python train.py --hidden_act="gelu" --norm="layernorm" --attn_scale=0.177 --learning_rate=0.00316 --final_lr_fraction=0.0
Each number is 200 + 30 x the weight over its row's rms, rounded and kept within 0 to 999. Layers, rows and columns count from 0. The size before them is the row's rms in percent of the matrix's.

# v: layer 7 attention value, 192x96, rms 0.0665, rows 186-191, columns 0-95
# o: layer 7 attention output (transposed), 192x96, rms 0.0821, rows 186-191, columns 0-95
# up: layer 7 MLP up, 384x96, rms 0.0951, rows 0-29, columns 0-95
# down: layer 7 MLP down (transposed), 384x96, rms 0.0953, rows 0-29, columns 0-95
v186,080,191,167,226,205,191,194,174,176,180,181,206,167,166,235,220,222,232,167,231,183,198,237,181,140,219,192,201,178,253,229,212,249,221,244,196,209,208,236,192,161,154,203,163,226,150,191,188,169,212,174,199,231,262,197,210,171,184,280,206,211,242,185,149,230,165,231,153,148,231,199,199,222,204,184,226,229,245,231,239,243,249,222,201,225,131,176,180,212,157,219,184,217,202,180,226,190
o186,071,221,262,158,158,166,201,250,176,221,215,186,217,178,140,194,192,208,218,181,218,215,154,228,252,216,195,179,175,193,149,229,180,174,169,264,135,206,134,215,170,215,218,196,132,205,190,190,157,191,211,211,194,195,203,226,194,171,216,211,207,136,196,217,168,228,200,294,222,197,212,240,184,217,211,231,213,185,185,207,188,164,213,212,191,253,196,200,203,230,187,225,201,195,239,221,263
v187,088,188,210,200,205,173,220,155,201,146,194,195,160,170,191,220,212,188,198,196,199,250,171,151,198,223,236,156,210,182,178,206,204,210,210,239,222,155,253,233,300,209,180,200,228,186,162,217,195,225,150,256,186,193,170,235,245,195,120,207,185,218,186,207,215,230,216,177,194,228,217,171,159,219,189,215,213,250,207,176,239,237,257,208,201,172,239,166,183,162,176,195,208,182,163,235,153
o187,080,226,221,244,196,217,164,226,227,209,221,156,187,186,199,193,213,197,258,225,229,200,257,207,194,171,148,234,189,218,172,163,164,142,206,178,196,197,242,207,186,217,215,215,160,258,268,186,183,133,247,196,155,166,203,178,205,188,227,249,229,188,213,232,161,150,267,198,222,211,211,236,168,200,193,226,183,201,134,214,168,245,187,192,205,213,198,193,229,182,168,206,231,216,251,176,227
v188,083,157,240,221,235,152,160,182,218,180,216,239,186,171,135,228,170,225,245,172,240,207,179,179,179,203,182,235,171,204,227,206,226,188,191,147,231,253,209,176,210,200,200,205,241,190,235,158,230,227,231,183,170,162,192,243,159,190,188,189,194,232,256,172,198,181,185,197,169,227,218,193,222,240,163,244,208,143,192,247,154,172,176,212,184,173,209,181,185,202,140,201,188,272,176,178,243
o188,085,188,188,194,179,228,239,254,205,231,240,171,204,201,184,212,215,204,228,224,235,221,204,220,214,225,171,204,222,152,210,174,213,224,239,218,166,166,271,198,208,174,232,174,200,217,201,230,236,199,168,257,187,208,224,184,227,242,254,197,198,164,138,271,141,186,201,247,190,205,191,175,168,170,195,185,186,183,183,185,204,198,241,166,240,235,184,226,176,246,279,193,248,231,186,169,156
v189,082,224,217,172,245,209,254,177,160,224,150,191,202,238,138,160,175,135,206,195,188,201,185,209,171,215,212,235,178,223,198,146,163,163,163,210,158,213,224,156,195,205,215,263,214,175,221,171,213,168,227,202,181,189,203,206,243,186,192,193,161,200,187,184,211,199,155,194,194,190,191,227,214,230,178,195,150,241,195,191,189,235,224,224,241,166,249,159,196,169,243,205,179,177,181,93,186
o189,075,187,241,202,180,191,209,185,227,164,250,191,181,244,199,164,196,240,232,166,226,212,185,227,218,189,128,169,209,169,241,226,184,260,221,219,223,223,220,151,179,176,142,182,141,188,209,182,230,163,189,217,226,210,224,177,169,200,215,190,169,252,219,146,211,193,230,198,199,171,181,202,217,117,172,187,205,154,201,150,206,164,200,210,147,177,201,216,235,201,192,223,179,215,199,281,224
v190,074,184,178,197,217,227,150,253,204,202,193,189,230,210,162,190,177,168,180,202,177,242,240,179,218,238,196,182,161,190,176,272,180,161,196,251,194,244,198,165,154,177,180,172,197,227,217,243,179,195,252,151,220,217,225,166,194,171,157,202,250,202,179,214,209,232,179,213,231,219,178,258,153,163,173,249,151,176,165,181,217,207,257,200,185,171,236,183,245,194,239,218,192,251,180,187,235
o190,076,208,252,245,216,214,195,187,175,193,201,221,244,231,194,189,177,219,202,195,219,215,180,263,175,219,227,170,233,202,180,147,224,204,204,191,152,204,250,220,255,188,164,223,266,213,226,113,215,188,150,200,197,185,236,196,193,234,234,247,172,202,245,198,202,146,163,207,113,214,203,166,161,217,273,181,232,207,173,171,203,186,202,182,172,213,195,212,171,186,203,178,208,192,235,222,194
v191,081,256,130,141,184,190,189,218,224,206,244,229,226,224,183,177,196,194,179,210,181,155,141,219,154,239,177,242,205,258,241,198,189,198,203,233,225,177,172,187,201,165,216,230,184,183,253,234,142,145,200,203,254,234,251,240,252,170,190,190,151,228,189,202,191,198,208,202,220,199,164,226,178,224,189,218,187,194,176,246,213,188,168,188,202,216,230,169,219,234,151,191,211,197,225,195,140
o191,085,154,234,190,230,192,197,196,183,171,124,210,206,195,262,211,159,199,262,189,148,217,281,218,209,198,212,157,269,233,177,240,222,193,210,199,173,176,173,173,193,220,211,182,196,180,163,150,241,231,201,246,218,235,208,177,148,183,217,153,205,198,237,199,217,212,193,274,232,249,208,180,180,164,198,197,224,191,176,204,201,228,212,173,196,193,205,196,235,223,244,199,156,202,184,243,226
up0,090,177,201,244,250,206,203,220,208,234,264,228,260,130,226,232,183,230,236,181,211,206,145,176,209,138,167,188,195,184,142,181,225,174,174,151,224,213,226,215,159,154,210,194,227,202,212,180,197,216,183,178,223,215,169,183,195,186,157,234,236,193,228,166,147,192,205,145,213,186,204,180,234,168,191,211,158,249,229,205,144,199,244,143,207,211,184,217,204,201,176,166,220,215,181,244,222
down0,087,208,170,119,205,172,230,200,253,231,184,250,178,188,169,190,182,211,189,214,228,168,196,203,203,217,203,144,208,235,209,231,230,258,193,267,167,262,164,166,234,165,152,212,229,212,178,186,195,229,215,248,119,176,222,219,204,197,238,210,218,164,207,236,169,211,176,221,183,161,206,219,167,182,230,176,222,175,197,186,205,218,208,235,211,154,170,192,228,206,259,198,195,159,186,151,192
up1,106,240,193,207,248,179,204,188,194,211,156,257,228,252,166,230,195,180,201,189,207,242,161,208,194,196,158,217,205,185,201,219,145,250,169,180,202,231,187,183,176,235,171,184,164,188,208,184,134,150,264,202,226,178,228,200,218,177,186,164,241,231,213,218,220,231,242,194,256,191,216,218,230,199,195,238,233,194,228,227,273,209,212,175,228,196,154,240,146,151,197,203,158,171,173,241,186
down1,105,208,191,239,238,123,214,249,189,220,203,214,214,193,152,218,190,154,227,216,262,165,180,186,201,175,149,244,202,205,259,195,170,199,214,227,221,148,245,190,156,188,195,209,180,239,218,216,176,172,190,227,179,246,151,162,179,189,227,171,213,212,195,200,216,220,151,207,226,130,190,209,209,184,168,210,119,199,154,239,206,172,173,168,206,186,233,220,232,178,216,204,247,225,168,212,198
up2,107,199,185,152,143,174,203,210,208,180,229,232,192,193,177,175,224,231,226,212,157,186,221,252,182,198,183,176,226,234,199,167,157,141,264,202,214,166,218,189,181,206,179,188,217,178,175,181,213,228,179,156,134,174,212,246,169,236,193,208,235,201,246,211,227,196,191,197,200,187,269,187,223,170,172,159,227,178,242,193,240,134,194,157,178,201,242,190,227,258,201,157,153,200,184,149,191
down2,113,156,174,202,117,225,193,169,185,182,246,216,170,221,195,186,216,186,272,211,222,155,175,188,233,200,223,176,270,202,203,185,200,188,230,237,213,266,223,220,234,155,154,137,144,188,239,150,241,216,226,228,232,182,161,220,190,175,199,222,201,222,173,189,223,173,206,235,177,206,186,173,195,169,154,204,210,200,199,216,228,217,168,245,142,192,244,191,185,222,162,221,178,197,207,227,198
up3,101,248,185,187,233,202,234,210,228,213,230,223,267,188,255,162,163,183,222,229,146,239,218,236,207,166,172,238,235,174,169,165,233,244,195,212,172,161,161,197,198,205,232,175,221,236,234,197,245,191,220,157,184,232,218,234,153,210,242,217,150,201,207,177,174,193,151,156,194,190,194,203,204,164,177,211,216,207,204,212,229,224,177,231,144,178,139,191,216,219,250,255,194,228,197,156,216
down3,095,224,208,227,176,216,175,211,177,231,151,249,233,141,189,222,194,201,208,191,221,246,248,209,209,193,249,189,139,219,202,233,188,228,182,173,189,159,173,193,235,144,175,212,195,204,197,146,239,177,201,209,222,204,210,245,214,160,182,161,214,161,262,200,185,190,225,213,206,187,159,199,144,217,233,147,176,180,232,230,247,243,193,249,250,192,202,228,200,154,234,176,251,215,158,202,170
up4,096,215,232,181,169,228,170,190,146,184,211,230,230,275,203,225,152,195,176,169,182,225,158,223,210,193,179,221,218,216,176,178,219,248,211,171,179,134,247,191,220,129,204,224,171,215,225,127,221,219,189,207,225,170,209,216,168,155,189,232,184,186,190,259,194,255,166,208,223,198,172,172,212,222,177,222,158,187,187,181,236,186,172,182,205,196,165,234,149,213,192,193,211,266,170,200,246
down4,092,211,157,227,179,172,178,226,160,205,172,245,137,235,198,221,220,199,187,227,208,292,166,185,205,194,169,186,214,200,164,210,193,252,180,199,170,215,175,277,194,180,157,264,178,196,206,221,197,189,205,210,228,127,229,173,228,217,203,175,190,190,217,183,167,151,207,180,201,192,190,204,224,230,199,245,249,184,162,225,162,205,224,228,209,243,198,218,277,225,189,204,234,176,156,230,203
up5,101,207,207,170,193,186,240,219,148,109,173,253,210,191,166,205,159,221,179,217,211,144,183,235,240,247,179,224,206,212,191,242,178,190,200,130,246,166,208,187,189,271,250,227,243,188,191,232,140,206,206,220,154,173,193,189,189,223,180,182,188,157,188,209,178,213,208,187,200,177,209,202,194,214,221,207,156,164,179,187,184,184,235,192,174,236,163,207,217,267,159,218,221,218,192,153,178
down5,108,244,155,227,211,217,202,192,181,142,198,131,188,188,200,193,183,212,254,222,245,176,182,221,179,189,194,152,211,182,179,186,228,160,201,225,176,190,123,164,232,132,223,197,247,212,193,149,194,211,232,237,186,205,191,183,224,260,165,207,213,181,202,208,184,190,216,194,218,231,173,173,203,221,223,155,196,181,268,241,169,205,245,131,202,198,200,182,254,186,185,204,174,240,221,223,247
up6,099,185,259,191,228,237,179,237,140,184,251,231,204,215,232,279,180,162,160,188,207,244,211,230,223,195,218,162,184,165,216,219,206,208,260,179,149,172,214,246,181,230,187,182,245,204,184,206,160,219,233,178,210,241,201,197,199,211,202,168,231,190,210,156,213,201,219,152,221,120,182,245,174,178,175,227,214,254,187,151,189,202,217,183,211,165,199,232,182,140,217,200,172,209,223,185,188
down6,091,184,217,218,211,196,174,217,248,219,216,227,225,145,182,210,208,183,212,211,162,181,216,180,237,161,203,160,161,174,262,177,115,220,271,235,194,210,196,208,236,182,212,205,176,200,205,199,279,213,220,235,195,186,243,223,196,223,234,187,194,209,157,221,186,203,197,210,233,192,185,251,211,184,243,176,209,195,227,204,209,227,170,194,244,256,216,161,199,151,174,208,150,206,122,243,171
up7,102,199,238,171,198,229,214,176,248,225,226,284,174,153,157,156,210,169,198,187,206,233,160,205,266,217,235,201,247,161,190,188,130,219,170,171,194,214,141,215,256,147,188,177,186,172,220,258,204,196,206,181,243,222,193,223,194,189,198,201,206,170,190,192,195,238,218,232,216,203,184,192,230,254,214,180,150,232,228,216,228,210,231,154,168,185,186,239,177,197,221,202,232,242,194,231,219
down7,100,168,230,210,238,154,185,192,153,234,217,203,289,191,239,188,222,172,206,228,210,177,235,253,208,232,167,202,282,196,210,177,205,233,195,227,232,159,203,199,194,176,233,176,241,197,203,232,155,177,230,247,228,238,188,168,231,187,206,196,201,201,179,193,230,120,209,220,166,235,267,277,203,180,185,182,223,209,191,169,200,166,240,209,172,204,209,216,225,232,200,211,211,190,236,211,200
up8,107,179,204,157,226,187,223,253,144,217,250,166,198,170,180,232,197,237,124,175,221,179,205,183,221,184,172,170,205,243,166,178,207,231,190,210,190,189,281,212,188,198,199,191,190,202,219,169,166,278,230,175,204,239,156,170,209,232,220,219,157,189,238,267,173,215,178,198,237,183,182,182,210,187,210,178,209,225,215,243,224,196,166,181,136,216,187,169,216,179,146,217,224,156,196,218,239
down8,106,217,195,217,164,203,192,168,194,159,219,221,204,235,220,199,158,169,188,248,131,232,218,176,154,168,235,196,163,198,169,136,173,214,186,192,183,284,269,172,211,182,180,207,218,206,208,200,242,184,242,178,185,186,219,236,177,239,225,236,171,180,216,209,171,218,164,191,210,214,174,211,195,156,210,244,206,245,231,141,220,239,231,182,168,173,182,189,223,129,239,180,228,185,193,233,194
up9,104,282,200,199,187,176,233,208,167,189,223,151,148,209,168,226,209,201,202,206,172,187,162,210,192,178,184,193,223,204,245,213,137,185,196,210,258,196,238,221,180,150,152,194,204,167,194,242,236,196,209,201,200,198,214,153,197,166,158,148,257,191,205,214,239,150,254,179,217,149,210,227,176,193,230,172,250,151,223,224,239,227,202,162,212,185,223,216,191,138,212,208,199,169,210,166,162
down9,099,150,190,222,217,199,208,179,231,232,184,203,196,199,186,135,155,178,210,232,252,169,192,150,241,200,222,210,180,192,207,161,178,183,208,202,191,171,261,221,180,198,250,229,196,206,234,137,190,187,229,254,175,151,233,199,202,207,185,182,196,129,194,214,234,188,149,197,206,138,121,175,199,170,200,239,242,177,184,168,205,220,174,188,271,182,202,222,202,199,221,196,184,180,206,257,175
up10,098,253,224,263,183,197,169,191,169,196,239,206,218,246,141,225,175,239,218,199,201,240,237,196,204,141,136,247,184,219,153,202,183,217,230,178,197,208,175,188,224,193,144,222,167,192,159,223,207,156,177,158,194,241,161,167,205,231,193,173,216,212,233,140,183,186,203,243,199,190,186,224,173,213,175,187,188,220,204,182,202,161,144,193,164,155,232,233,143,176,175,196,253,210,175,172,203
down10,099,236,207,163,148,194,251,171,244,180,192,227,199,185,186,174,157,251,248,201,194,254,178,188,200,227,187,167,209,128,221,185,223,166,232,204,247,159,140,184,172,242,225,201,202,197,191,200,218,249,191,237,184,181,241,206,204,201,201,169,210,197,186,233,163,266,184,159,227,182,187,141,237,210,183,250,213,171,212,202,186,186,257,195,226,197,193,202,201,158,224,264,186,213,194,252,175
up11,092,242,184,232,194,135,203,218,193,243,197,241,215,188,158,162,213,218,206,231,236,171,166,229,227,198,220,211,169,161,162,203,254,280,203,240,228,256,194,268,208,217,194,199,156,203,233,144,196,224,178,226,238,186,201,161,175,172,203,215,229,161,201,249,197,181,181,171,187,215,196,150,199,244,225,147,190,199,219,226,160,176,180,171,171,187,202,187,203,210,200,268,197,191,162,239,204
down11,091,190,252,204,139,254,174,168,198,180,171,179,211,221,209,234,210,237,249,156,188,222,152,206,176,178,231,213,240,213,177,195,177,219,177,175,181,181,227,212,165,245,191,221,234,255,174,209,151,186,236,216,205,167,197,274,199,251,239,189,170,162,184,137,211,218,221,189,250,188,251,183,226,224,160,229,153,195,236,206,176,176,247,191,248,222,193,229,197,216,215,187,198,245,228,215,206
up12,097,191,187,171,178,211,213,222,176,187,198,165,198,227,176,195,147,160,164,205,235,200,249,179,183,145,220,194,232,165,182,247,228,165,221,203,210,156,228,192,191,217,184,148,215,170,221,239,189,198,221,176,204,179,198,263,184,186,222,132,224,193,226,162,214,204,166,242,199,252,195,170,251,280,147,186,211,176,198,215,148,161,172,219,246,194,173,210,239,190,200,202,243,191,245,145,194
down12,105,194,222,228,194,218,163,233,192,183,209,221,178,216,210,239,212,218,159,152,191,190,185,218,131,200,203,234,136,199,256,183,191,190,232,188,227,244,192,199,170,217,174,169,172,163,209,235,221,257,192,215,183,206,174,95,199,184,230,184,169,206,203,202,192,230,253,181,233,247,183,191,220,174,221,127,136,198,231,204,155,229,199,247,211,239,185,188,192,190,205,214,227,238,173,212,232
up13,104,179,174,115,192,169,245,202,215,222,235,215,212,157,161,228,179,188,219,193,206,222,214,266,221,194,182,165,193,246,179,142,226,239,207,210,239,158,186,180,189,203,201,192,228,198,231,142,219,159,219,199,190,255,186,229,180,223,210,166,157,180,172,191,205,230,233,179,219,187,162,183,248,204,191,139,263,194,181,230,230,136,212,164,186,187,162,227,252,198,201,201,176,182,246,196,214
down13,102,210,262,208,235,214,213,170,210,207,193,163,197,203,198,169,248,174,247,204,163,184,222,200,170,165,238,229,209,237,141,235,183,170,193,164,233,228,210,259,188,199,235,208,182,202,248,236,187,161,226,143,198,195,124,195,215,184,201,214,238,238,167,167,133,203,164,151,185,129,213,203,180,173,178,240,250,175,175,251,199,187,251,231,200,189,207,215,209,224,212,205,209,222,215,214,192
up14,103,164,199,155,192,159,203,208,202,175,159,234,270,262,159,184,190,221,210,218,237,257,170,197,231,201,198,160,199,176,190,211,243,179,266,188,206,197,250,201,187,174,181,193,242,213,215,187,179,245,256,159,268,169,237,189,242,207,228,138,227,224,186,170,153,237,165,217,185,189,206,151,223,174,241,205,229,168,216,203,177,188,231,159,224,241,223,229,180,185,201,206,219,208,185,193,199
down14,104,230,212,205,205,195,202,151,141,225,197,262,199,184,205,188,208,199,194,161,220,153,244,162,191,178,149,188,180,213,216,241,210,181,215,208,256,188,192,205,227,203,226,211,241,295,204,212,158,227,214,225,238,248,163,210,222,220,202,196,224,253,220,187,211,186,228,204,200,213,167,212,201,185,178,226,211,225,109,223,243,207,162,197,182,169,181,169,191,173,186,252,218,191,185,118,227
up15,096,192,184,157,232,166,192,210,207,232,235,165,268,234,232,207,189,207,173,172,223,253,165,207,240,203,172,168,220,210,215,204,224,214,226,216,138,215,240,226,217,218,232,254,232,166,192,159,257,184,200,194,187,177,245,210,131,185,159,171,260,189,186,176,206,226,215,183,192,178,194,183,205,261,202,200,168,197,240,206,171,201,179,153,217,169,144,241,237,214,223,231,153,221,182,207,157
down15,096,211,231,169,204,251,106,235,166,199,236,191,204,214,234,222,221,236,227,172,204,130,220,217,257,180,214,221,231,199,207,200,201,161,191,187,180,203,175,122,226,223,193,255,164,230,208,196,228,242,230,217,230,213,172,211,193,194,213,243,217,220,175,152,253,209,178,266,207,163,229,205,197,183,212,238,187,130,188,196,199,171,187,202,172,186,209,197,166,194,206,204,217,192,151,235,157
up16,096,244,191,151,163,243,221,199,203,192,170,156,165,142,218,151,184,202,181,216,233,146,141,233,269,220,141,221,220,204,151,190,261,194,199,207,186,165,232,233,201,192,194,182,187,247,213,188,181,239,226,196,184,234,208,170,156,201,232,202,240,204,186,204,194,214,155,222,222,181,237,211,177,200,178,168,152,242,160,184,148,205,193,208,165,140,223,211,181,238,190,206,188,218,228,235,229
down16,102,195,195,187,231,190,192,187,209,208,199,210,224,202,213,227,215,167,212,177,153,143,251,166,133,270,238,147,120,209,269,188,133,225,192,201,186,236,237,240,168,149,231,226,215,143,219,216,182,184,221,162,202,251,209,211,180,216,153,177,195,193,233,206,205,193,227,213,226,181,218,214,157,196,213,201,214,144,250,222,203,202,189,185,220,222,174,209,186,180,204,236,175,178,221,167,228
up17,093,259,223,234,218,196,225,210,155,250,198,198,224,147,176,175,171,210,210,242,254,191,185,246,199,152,224,199,222,213,220,261,131,199,145,188,218,201,222,229,220,219,225,161,191,172,283,206,203,166,180,165,221,224,190,206,200,193,212,228,197,207,239,166,181,182,214,199,175,203,151,200,187,135,175,182,180,215,246,171,184,220,184,158,205,180,240,186,257,170,197,172,220,237,151,225,202
down17,096,176,220,239,211,217,213,238,223,169,181,165,214,215,248,196,200,216,189,170,254,222,148,182,150,174,249,206,231,177,213,199,220,178,207,240,217,198,173,224,215,281,233,243,233,191,192,192,184,190,174,167,160,220,249,154,210,193,191,208,169,214,161,225,181,187,184,233,203,223,221,215,226,183,138,193,195,203,107,208,226,213,179,234,217,260,196,269,169,163,172,211,201,237,193,164,191
up18,082,186,214,201,171,195,226,196,202,172,224,200,186,234,186,207,180,208,203,211,169,181,173,218,197,211,169,252,229,199,185,209,205,270,182,218,225,246,184,159,195,178,172,183,144,212,235,215,170,221,212,244,202,230,156,222,196,165,297,241,171,237,171,209,201,227,240,147,160,202,171,158,215,219,176,176,241,262,213,183,177,204,210,215,169,238,191,160,198,267,180,211,199,195,219,114,194
down18,076,220,200,193,235,213,176,165,239,189,190,227,143,206,249,241,152,184,210,226,199,189,267,191,137,194,193,170,179,211,178,197,156,244,220,195,180,180,193,223,255,200,227,188,202,148,181,157,188,156,203,235,250,228,188,200,227,165,232,158,228,239,240,203,178,253,209,165,213,230,221,150,220,250,161,194,207,178,177,249,213,186,219,206,187,259,197,193,232,166,162,251,234,197,192,214,178
up19,095,207,238,181,213,186,205,234,264,170,169,199,195,245,204,147,188,208,211,199,197,163,151,212,258,227,192,230,180,213,287,233,204,244,255,163,206,259,194,209,227,182,222,232,175,168,173,184,254,164,204,194,182,198,196,194,202,235,190,187,212,196,205,192,223,207,169,154,209,159,223,224,204,216,214,135,213,175,235,189,185,151,180,181,212,176,179,119,198,151,241,234,183,168,222,193,222
down19,096,204,198,169,150,227,196,204,209,263,218,176,160,255,223,201,152,219,243,187,167,178,191,239,203,228,170,178,172,239,228,229,188,227,206,152,165,229,209,203,208,202,195,215,181,174,242,206,154,177,166,174,177,201,258,229,182,218,247,205,158,256,184,159,170,224,193,177,174,191,214,228,244,188,237,244,175,262,201,174,195,181,180,222,170,168,191,196,229,130,167,186,199,145,175,163,225
up20,086,265,210,200,197,208,246,172,247,205,220,192,171,183,224,161,198,220,217,199,213,218,157,222,224,246,125,156,145,143,226,201,235,187,197,200,224,187,255,212,194,213,210,201,205,139,224,201,203,231,183,246,271,170,165,218,220,220,197,191,202,248,242,169,158,199,216,201,254,171,176,180,226,202,222,187,252,190,191,140,226,185,184,186,224,194,202,218,194,214,227,134,219,183,191,228,156
down20,089,150,212,158,187,165,233,215,204,164,219,188,227,177,212,203,220,195,171,201,252,198,205,216,128,205,214,167,208,194,193,156,194,216,221,156,185,205,153,172,175,251,234,156,209,223,171,162,143,198,273,208,145,195,184,232,227,232,185,186,173,159,199,199,215,207,207,214,229,245,172,208,142,188,221,207,162,238,162,217,181,233,165,244,198,221,208,281,146,182,198,175,184,228,211,191,227
up21,091,172,181,199,185,185,209,233,193,138,236,229,243,213,183,188,211,209,159,223,220,184,162,188,205,177,157,258,160,227,180,217,195,217,214,236,182,144,207,184,220,234,230,152,248,237,196,199,179,185,172,203,177,144,221,185,175,203,171,185,173,206,165,218,151,195,234,220,197,192,245,176,177,149,211,183,200,251,142,236,204,246,223,233,229,181,216,227,262,238,157,183,221,129,217,177,229
down21,099,189,181,191,185,233,158,211,246,236,173,157,200,196,176,221,165,223,225,217,217,171,260,211,156,201,188,189,251,208,201,251,196,264,228,172,229,213,268,172,160,148,222,239,222,266,165,159,148,229,238,194,184,164,155,223,187,191,226,246,205,235,207,183,201,184,197,215,194,182,238,232,223,240,219,219,175,195,199,189,177,193,210,146,210,180,188,183,219,221,215,179,182,255,200,196,136
up22,093,182,201,209,183,220,185,237,242,189,167,175,213,222,217,176,203,161,217,235,216,167,233,243,159,200,230,269,216,184,206,119,187,197,182,181,218,148,183,212,228,225,213,235,201,225,175,254,265,209,217,219,251,241,173,142,182,242,181,160,231,154,170,229,196,202,178,189,155,213,215,199,178,188,179,189,232,210,231,199,187,113,226,219,217,179,231,173,192,241,146,196,226,207,223,206,197
down22,089,193,173,199,237,205,198,161,256,184,206,209,135,144,189,183,224,236,191,196,238,204,223,178,166,170,256,201,184,205,196,199,231,201,178,232,233,193,196,185,181,176,208,150,212,234,221,200,241,224,258,182,230,148,235,224,189,162,181,216,216,235,246,127,203,281,210,183,172,146,209,216,218,222,224,236,186,212,211,176,258,191,188,211,222,187,198,188,218,147,225,157,160,178,210,253,216
up23,102,157,228,205,189,225,219,174,238,220,184,139,223,183,154,174,204,168,166,173,162,227,230,159,161,190,131,169,191,179,180,223,208,198,184,185,197,139,198,265,175,178,227,193,225,253,188,255,174,194,226,221,202,189,182,166,255,222,195,166,151,218,175,242,201,231,215,173,225,174,210,157,248,157,216,170,155,177,193,222,200,262,198,185,181,226,181,173,218,205,215,186,215,177,255,170,213
down23,093,229,182,173,238,173,207,210,231,197,208,212,154,232,225,210,238,214,162,233,230,175,197,192,277,194,188,231,209,171,257,174,250,187,225,240,176,221,223,229,155,173,206,166,209,239,236,240,196,246,245,193,187,150,188,195,175,192,168,247,214,229,224,175,197,178,188,229,205,161,267,182,191,239,180,275,250,167,213,208,195,184,225,200,177,243,225,213,172,174,187,249,178,176,236,182,175
up24,105,233,194,210,182,205,231,243,219,194,216,207,187,220,145,235,202,195,220,183,216,218,157,241,169,213,200,160,265,213,183,205,213,168,182,187,238,165,230,198,167,154,241,239,242,176,186,193,204,214,189,253,187,286,163,202,154,198,244,222,162,130,182,232,210,237,177,159,244,219,217,214,181,156,231,185,209,189,238,200,190,206,181,143,190,212,192,181,236,180,166,198,263,200,209,173,154
down24,109,227,239,173,138,222,241,231,187,209,208,249,174,214,164,183,195,172,239,189,272,192,187,205,210,190,178,231,226,217,166,204,219,214,213,166,280,208,148,204,173,163,184,219,169,156,181,193,161,189,201,240,170,223,152,235,183,163,180,228,178,181,256,187,205,161,212,248,240,224,239,185,187,188,196,222,205,216,228,197,180,249,135,182,193,212,242,158,238,202,233,192,194,210,172,148,215
up25,101,199,253,242,207,163,185,221,232,203,166,256,206,235,194,251,205,200,207,217,207,182,228,212,192,190,186,231,148,174,243,225,175,205,174,168,167,172,222,148,192,179,199,214,224,215,160,190,268,259,213,167,152,262,128,205,230,188,178,186,194,231,185,258,192,248,192,254,198,197,232,216,212,177,210,181,246,240,239,196,216,160,238,197,224,194,156,219,209,213,225,187,203,186,144,199,180
down25,107,205,180,181,260,191,206,134,265,189,186,253,172,164,200,179,217,179,169,178,175,248,263,191,180,189,241,217,212,166,238,233,168,176,198,235,248,180,181,141,172,208,183,186,173,200,191,174,202,151,195,238,240,249,263,217,185,182,221,220,185,207,190,209,192,238,234,241,224,181,216,231,243,212,185,197,161,150,215,226,211,254,174,204,194,182,180,172,182,188,179,232,212,195,232,142,189
up26,104,238,242,245,218,223,233,227,168,153,219,194,194,165,190,183,227,168,185,197,189,155,187,220,214,241,255,192,187,169,192,141,231,149,240,203,186,188,201,250,279,227,211,241,250,191,192,217,253,181,201,226,158,146,162,226,203,207,179,165,207,210,178,243,255,178,203,150,196,204,223,269,194,186,168,176,179,152,216,190,201,223,220,194,208,178,217,165,222,208,170,229,190,243,216,191,219
down26,107,198,194,183,221,206,237,196,228,231,230,263,148,167,225,186,170,192,223,203,124,214,231,229,187,175,162,189,179,295,244,235,194,192,204,180,233,229,195,166,128,159,211,223,182,155,233,168,158,224,240,238,198,244,167,195,184,173,187,183,157,223,232,216,182,181,207,189,213,191,209,211,209,199,164,228,208,200,160,197,247,216,236,200,189,190,190,213,244,214,151,204,204,195,217,193,128
up27,102,195,165,173,254,211,149,218,189,217,197,185,255,199,239,185,236,167,190,188,165,247,176,252,192,180,213,165,176,202,157,192,228,207,139,161,205,178,210,189,202,202,154,252,203,146,245,211,222,243,189,147,186,194,181,217,180,174,252,171,187,166,150,174,205,137,214,160,180,185,238,178,229,223,204,214,233,252,181,195,253,211,174,175,217,211,196,138,187,219,185,211,168,179,185,159,184
down27,100,228,220,201,214,209,228,197,199,161,220,200,223,192,248,263,191,216,218,212,201,213,190,187,220,212,178,195,211,200,174,135,220,193,168,224,185,158,183,180,174,207,260,169,176,181,202,164,227,257,152,202,148,269,165,200,214,154,173,171,232,152,206,239,206,144,161,152,157,180,176,229,229,149,212,198,220,241,195,194,175,198,177,211,253,143,187,174,182,191,198,170,197,192,127,178,197
up28,108,189,233,196,240,230,167,230,170,188,183,238,192,210,202,189,192,224,117,159,207,172,240,204,209,232,172,209,165,184,217,267,186,212,226,204,200,199,184,205,206,224,184,199,215,187,220,143,172,178,223,153,238,180,229,182,151,215,210,179,163,166,198,227,195,194,134,203,222,227,238,195,221,200,226,144,240,217,197,226,189,221,204,206,219,225,195,187,270,208,161,157,228,219,178,310,221
down28,112,175,202,194,214,181,225,215,158,193,247,202,149,245,181,164,180,219,223,145,145,174,193,192,211,126,213,202,186,190,217,210,183,226,177,193,252,250,180,198,252,240,184,163,180,202,243,156,224,181,249,168,186,220,232,204,152,227,163,226,174,232,249,190,180,240,125,221,230,186,169,230,220,184,215,210,200,211,215,217,205,245,182,262,174,233,165,225,193,210,200,198,214,240,153,196,219
up29,100,249,204,240,182,137,155,208,233,142,224,143,186,216,125,235,196,223,171,185,143,203,214,204,227,220,234,205,255,229,224,178,229,216,212,186,162,220,209,211,192,187,197,197,203,219,230,179,233,203,222,213,228,202,156,188,222,239,267,170,166,185,204,188,192,208,250,233,237,196,202,221,146,124,216,147,251,194,234,204,210,211,187,186,182,154,212,167,190,170,195,199,226,228,192,218,175
down29,105,169,204,213,205,233,220,173,199,183,138,179,214,186,178,217,162,167,192,187,193,141,261,216,226,201,197,251,173,240,217,198,239,123,181,208,243,203,207,230,209,214,176,204,266,164,223,213,220,208,197,208,248,208,223,169,136,167,219,266,192,201,163,183,190,256,224,203,189,230,287,164,194,181,226,179,216,172,190,186,213,219,231,225,208,209,194,174,257,200,151,225,203,235,187,188,207